From a checkpoint of a small transformer trained on Wikipedia.
Size: 7 heads of 64, MLP 1472 SwiGLU, vocabulary 3772, 74.3M parameters.
Each number is 500 + 40 x the weight over its row's rms, rounded and kept within 0 to 999. Layers, rows and columns count from 0. Numbers have three digits each. The size before them is the row's rms in percent of the matrix's.

# down: layer 2 MLP down (transposed), 1472x448, rms 0.0256, rows 795-825, columns 64-127
# gate: layer 2 MLP gate, 1472x448, rms 0.0695, rows 796-826, columns 64-127
# up: layer 2 MLP up, 1472x448, rms 0.0719, rows 796-826, columns 64-127
down795 100:469554565501495475564528499512401469528468428516401494484497478540449478519544452438481527544535474522591523479518505485525496544525500519551490465422542408508482493563540421565528569485544477
gate796 100:468527454506493477507486532480525497482515456484447497442510464585529493451570454480526519538479544461458493462488448513526498572525545446491469508466521486538400487498455478509492574538472465
up796 093:571492481531519434523497473470497539503390456464509505528476495440494570496499561507527430525518507573499489440547551522453448507529493469520493453516427515469518512558465520526449430567459542
down796 094:520446469550536546505562513550531439457524547597465497416411543450493476533532526558497504487487451577561490534449539485454509487455517502517446459498411447493547537542476513465507499492504500
gate797 091:507490493454476529451541505501466499596488472450506500469559540461533509519531462494514554532473500528565530486497510472513556513498504517511548477512454516539605588462491491516474542486533478
up797 091:496518457519568462547477537525527459388515476559503486504498498512428478474526517492499456522540508455460481501462492491549430559488465516507457516469536486491461438566485439495453470540465552
down797 094:431549552495441539533504427449501504468482493503549451495514483473482438536562502482540471434441553510496541605514490429526463505481543556455456463505553523546468534524471447503571505514531544
gate798 094:507536506496498516617497441498558502563488495434507498417505537542502436493513521510515526515488543570437466562535478508609506463523572515540537488502537501487469487473443460509542466509498542
up798 094:492504519447453506638489404510522507572423497439552514439504503481510422514460545506484507523512518523426429546506532458569463483517500459524542402567510541509434492519484527560544519518454477
down798 099:524569441450480505532521495506537508452498462506505494465503526454502432532458543520498451496461520500494568557521440496489538545519580558534480464477487497476474476499485380576505551586481575
gate799 100:471565467553526537466516493530468493481484501476541507532505550456420487534521466589494475555496512549463514513382574497484493506496503485561541479486516537532488570608543591502452427517440560
up799 098:439585505588490470445482466524463509515547460457433440571517511453480516518481428512457500494514538584499504490506531497538496529492450518454469439462526525505414557556586526532533487521507523
down799 100:517586487570429466488486462492477530525513513470397507534501448493533549511562574551459496493512469536600474467495468499471575468508443534498452490502461505600494499495526430526477572532550489
gate800 105:488486505521489490569500545483545418505470410463524493454536536482496613501413534457484568493428572488493453462482526499449501532551558475561494538462499535456464487496423546486485556462515448
up800 100:604516473566442549514463578586491480475464477513452569528511576499471459427500508506544524485499499550482419514534566474469497552498565572501591508489576526489554479528473482470392476503468502
down800 105:542517508519539525511473533584498478483498448479529456558472533532452480538560531463506468544456562583469509587504568531506566526494473552523561444565547539399418499477526589445513569458491461
gate801 103:430515530478447543556462535544430489485535468450516460423419525471526484510507474555514491565501517508493546447468445517526480589416502554502486494558524477535529479476503457492390481516544513
up801 103:543543475542519492512536522521508540464482590521455522565568542589519497434493488536513442501451571428534546516520475444452474478516516502427465499468483467457494531481511489498469522443453506
down801 101:524442522532471534527459503434550587461407419495494499542538487575432528456476479580486452511445501526534448433546555434462527530436517504465501457442475475462457498515521479447535479523454451
gate802 099:510541530461490478453492503483512512508549492479518528540442518451579528516496504491515434456524498550482467506522476548559524516558588535494498455467462430508517437484473471490471542525464491
up802 099:554536521480525494551526448496485500454522506514484544508504485523487405558489470497590404521563541519507517468473530598497564506522419464481492473497511531501584532496560512529533489479500543
down802 101:507500555509520403546490470464449593492477508566488531445563492468498488485532547502467499454468454498552504506555521496529544507506402478540516463507454475437504533501575458511495422557510478
gate803 098:469485538411478444551459509537479568405475533496563455526502491504466462547524435453509498552486453518510568542478383566528457561550485500493514498494468513510457434520486530515461450480504447
up803 098:501491498453526540464550431506538451529503495529538568517496505560432507525538592517502515485497532481444432496420603479557563522523510446466472542456484514478473563595548496506572513484512533
down803 096:502424494482497539473495436537552548477489574562494497500498496511410487500410589525489499504539442413461452521500460469494451487445473474390448507495454491451514482578562512494553537486445449
gate804 093:486551530530338470561532490489484459513552552517465487479561502488447522532511505480471549511472485510527555543534466523506557601459523517523473521521505529536484518566543498477545477473551548
up804 086:510468429430599545459497515484520593481472492474585545533412485509550481515498566499514429498552573527473475419444522486515449380544449479455513495488497492460485549438485534546450530496430470
down804 093:491502506557478494478459445468502488480532551542546509467458523473534544497526470535435417456466425466466543477540481504494466399572476430513484434500501458503490445524479497460497579493548506
gate805 101:479509567501531501527497474494464524479521488457547531489599626539470451471522467518529503479529483504454449474464509502510528536511468507463575502543503492456511500503473463533519527479539520
up805 101:576570537480453509453524551478483525472501553390541468468576608565500478522547554542457467506515498541493490574498530505451530501450512564543500518547549510445549502516504483467465527513510444
down805 101:504560458540475511565504502525525477467490491459434521502499458501415542473477458441539526518438527486570539454516460559500513544508532427514549465571540468481530517486551601554518512511535504
gate806 100:477525532488454552557498428481458575456525478486497532489420394535481503470474540483509543546537528512556496473506543471547501495449435515540596426442512498507472448511414509496535510447534502
up806 099:462521512475514506485539564451494473488464545471537511579530579482557471550528541549530500495539456468513477471449548444417467540485554439386492527513519467559544581449567540460469545540417454
down806 099:561500526506515478496557489507533490552607528479443525523518519521484579483560525488491486526467452426550527471500591488562558586529560474482454469461497480442532552520469505473451472515523439
gate807 102:491479475511510492502454476532563494447510492557487538454500503509558451549538521501457526467460452485467518546471441509628582506555527476527494542525516477475545531424530532534568481500472539
up807 103:459556541409583467512566463532486512493499462563490478563514461497412459446496541447439499473470530491543491418560548546495413514506471527448468489498513492509524462477511471483406519500602482
down807 101:512501499496481553505520481499513502527456515609522513540523526512512484524550539543503515468565491497587537445539438499521416550402441515478509552493521557473526472444508516495422542516537483
gate808 108:518587548491452425557454503528457484515539597474467476467543519520530491507466536475456548519472506543469389616461480527511542494501474520525495498554520543461523439473486449534514436486470587
up808 106:531515486528541543490514460582474564485471501564536465540415488500510455495466461514480450512492520489476551454474509525532466478482487528474446486537552535548499421533482482527524510549474517
down808 104:553517490505534527515506586543493513484470484535536483518459481479566511536496518507513480455503469541517618441527443561552451409511459480488503409536538510552499420538437512457484550564474426
gate809 100:512545498503580485577517459494489456513414446542446476493514573408477524502464519560475487519511542470481492452472535445513527529464486457592491548442508493467513430496429490467554531472477452
up809 097:499503514466449503495556516538505479459559484487462506552543510460527498524421454565495447441432522491536570487518525467496466527502593500470513570570550524399559478490538450505566502502409486
down809 100:499426551493537457462578456519537432476482481500505466609496502483549524484542455487470473528473569561491544450500565404498560559566544422472487475423565539491451501536504556498495465508461522
gate810 102:571474480462502519490446537473438478495421539553469449534483454485442591473467534581434514494482505437488447472510522451463456474501476529553574492481584486497476498521488441590477468520441491
up810 102:548514548552486465482496500461431510567510496451531473619463546432591570525490505533443470435426502477535424495554522506578497471529458512503467478531519471451506428485475485473488442495580418
down810 103:536487509498438521536485562477502480516518435502484417536510470515526520558470506502460564521513514500522494484471556509539473491501486473542491483548511464547470544532498453504520398484532476
gate811 097:492551509552579422503508487539489544513514462491412521460464510548540500459573426492521434526482515564469527552450463404527489567481486539441516539524483554506510425484517511522488476541506476
up811 093:532467522501505472462526578541456588499512505461509490442510561551572497511544413507484515545474541550468479526496514460500465472501498535427485516556545541470490515490433558465506487515480451
down811 096:594559477533526495462528467482468496546489511535461572432480519428576473496494486515520487519452532463469533519594518505510406514530518512534464573446472566557573450503453508593461491494528443
gate812 109:571496527525527527448491481488551531476468537446465455518478462460493547509443492390536529469458520491433412492490537499451506551545489531556505535523501503496483569488567512518446512541556426
up812 109:503568508542548551429460483464508471488491508498543498509522435495502550507541492518435548502529497430478612474500466477458518575513478473520579487500513516526492608491479451539440507442413454
down812 110:556526574487504494507508492519492550465476503480487493566498463474522543488554539498562474532508516509525516505465431520460513564502463523543537516529559544542531557474570455499470543543513477
gate813 096:551479545444526481507490487585499471503602509541416451509472524587558503513452464522555453545541544450402525536527523483535567482493452445435505469462468546535550490471509419502432557462462507
up813 096:505475547508485522497490497495509438430511435487445533502500500535550468557408488423522500503484443475486580419528512475489420508471475507483501509549453457509565478431506475485488463495456434
down813 098:478437490431510480494516481573524515572513494484411519548504472488548514517481429518542499543586538464525488516537452466474460572497444483516473487490543472459503517484447480506485487497550511
gate814 105:515508533515499379541541550512426463437541472483531506510560515444503521521506477494517485477510554563442481468564465522506476435442568501528517512494494487478470521528449498500489484470456487
up814 100:557502453486456556493494474487469511505460443500516466550500481568504517500553469497519440509482486504544493481401385478484486485470483472512473529449426548499518480489488543545506526516531489
down814 101:485486499531500610455445550530463433490512519500437470508575483511421503514533558511479588454527501455472540533574558547482490572537527524515410549457527510480530459560500417502495502530503536
gate815 102:453576486501508519517534561516438496501562557476557522502510486496544501494508480469435470520504544483464531451501468547614477511503554575517535522586511537446497477505515518461549565541469582
up815 105:531502472463496451511510516501443500392502486546518526510488523490475482505474380508528554587533542476547564504519379486519528470494448526439592482543547448500512516535515448568482507463500513
down815 098:459578456551575547508497456442481434501456550486461441538496472560577510543471500472536495451584513503522456478469549529512550518473509489456526508551491516542490520437571495515496524509488512
gate816 100:484504516531505476466602540495512532427502555535460492517473540553488516473411566508531560544454542442504456545507455514521482579471489482433506531501476466528511525543528473474542499531449487
up816 101:512497470499507444502475462566483479488521504502500548442554538511518522575601500439512493463483420479507446547492487444419501501561481445534448448465485519537468585419525479516510483434502507
down816 096:527484460458525477615474534539512523494488447527496529503482505527495470451482523439533543569466521533511515493545509546471426495423506490472588437582473505426525439516544494541550490547539481
gate817 095:546466459485491527590388496461505493533582509421473562486485463512572478510544544525461468504535496514457540614554559527458508580469533519482519433494504503495478514532506456492545459492441482
up817 096:481506523451481546554414529434543502466511487441496500479487482530538451500518611466460485525498485506455530590559561499486554573475527510570537518526507494485516528507565430509544474548492532
down817 094:569472434544484437485489523549427468501472511438486519447421441483566486520497552475488529604460504518496536516512490539530501555575487568471435526486515475514510546481528462546564394561472582
gate818 096:569454500503524500511533502517514560446395505469489544467474552463450486498452547505473463535464536484433512451466479504586522488493452576469498518498448455567501471416477510535496560476588487
up818 098:509500467520511510441496513536459499504561543495537483489517513502478430468443537597434474458496509545507525533497487481551499511525510511429540466490469493448448566564469473541546482543474518
down818 099:476517456556496528496486504440470543447530509554503463522543494524514482535579513505478454470489469479542553569488519470519463439434585509595523497519489463470461472591532543460499442559475560
gate819 104:559509503497575546509475449552536505571490540527551472538539539498528498468499495488531461520494512464562541509530462497472475474420496563483498445513512535485525484499636522488486565554508521
up819 101:548450472498510533448447525464562443516395540516591493506536441473398493528554480576478527488504533469466505485435478458502496450503524499492542450531553517476467464513520430515487506461506535
down819 101:576493525550478457538467559611536510498523586565522460567467481477466463478622530513482483503517513445528557491521509508526434482556479527445531453484557463465415440529482573521568418555443514
gate820 101:520493503527469523471488516538465511551586554456546582572565499532441502491489492494534565550506562497446468430466500527554493549500546444477426475467493475505485534505497447532459463507527504
up820 099:535499533442507507507484463526553442429497511535572549528566502468437519567510565458515463568509509533478427510514530549569497455466467536475468475495490523503541492490490530501523439524468531
down820 099:480509519533553447513516425405459521488534570528435537503574488523467557490485472504467514522535513529465512383487507463469465531492442508512554448533535517489513507490468513530457489520499536
gate821 096:510521496431476491606481545510522545437539488473546516510549593503518494480461534563483552544450458471501486540544499468479422519449596507474511491513475485464460499563536521555550500471530456
up821 096:501474480503492548461515480515518513466434521568416466523446435569492495529525462483441415448560567496477486549509474474519523508509426457536514530518503508577489471435508418439524467568532491
down821 096:471523570481559503530515525526449477423520475572536509509461543503447498481516489514340546543456532484532491453440470540477472544445508464507449553556507482454391543588440463530550528512473539
gate822 098:488514559572528508613540457416595447527517484430485496476520504517448494383468501474494477500494478474530434535513527454461459498463458549502471430578499440567478523463505498457443556453455525
up822 098:527533475503426476490538463452481504475475512472501502473532473508489482565440516522511505544595542544511544504476466465499462522396523407501506496470495542458569536552485498434554504475556457
down822 098:503474491458463557513485501394506491509533528429504452484525544644587503580444513519506496514480482534411467556504580470512500508468480476502521484473540548477492478526481497473450520496534562
gate823 103:498543453534507500489441511510552528507515467421484601495490499505516513491472511491500498476446535504517527478555512463488493543504513611480438533506472479541488489460511567468488464446496537
up823 100:518462467510490514477624523510423485445528459548481466500551463463498508493498557490446455548492502502469434463568492583486502529551500455513606446515526511472423461548544474457475555495477488
down823 099:544557539463525529512562479531557514577574451453551521462506403450547411477385412493512553517446579475501493489521542532461543477527500477552459497476472510485400452490498553578536528505517518
gate824 102:545513497514468505533481485510530500519468444541506460568520506455519498523513499485477479491487484481511498520509479501545453511538516532498506494530430512479522461537495457596431574422522481
up824 100:426487534570493557467460547456524442534446381523453517457517449531562519560493465508490494495449490513505579467553493500471496508553449547543443484510465489454488508531448479494562594425514462
down824 100:547491484514478484472480524511568488544499462445498506497474520492461504460555533537533506515497477471570541522435447518544551523439545492503511481535498475500488437543523489535489517512520452
gate825 099:469534585472517484503448480513465404439485519485565507552420528539480448496508451524537457493511478505441519456520532551520486524519546596520505528516590446515462508522504502526554483494454483
up825 101:479470458519519502427527469519557577465565487586477464457528484463460549536491530506459523529514470544526462514477481512470491495506520459597444522496517526456546579550482527498529519487542572
down825 098:538455530511482532476499479428503535503515496507559533539479522484525560515451541478504484519496481482507468479535536524463499546541408494534420483504503467412519496512414508489536537470558526
gate826 108:545486504579509463490511479521487485554473522462518479519479553525488449492478516491498491499468522490534556390417521441444435543539409470512510489531528470506478497449504443438519488496473530
up826 110:483507502456486538554449518478508500425471500543458516511478477440523480524506532519504533470471474526480472500547466536528430504507582555495456455413490510559486468531562498503465555526474538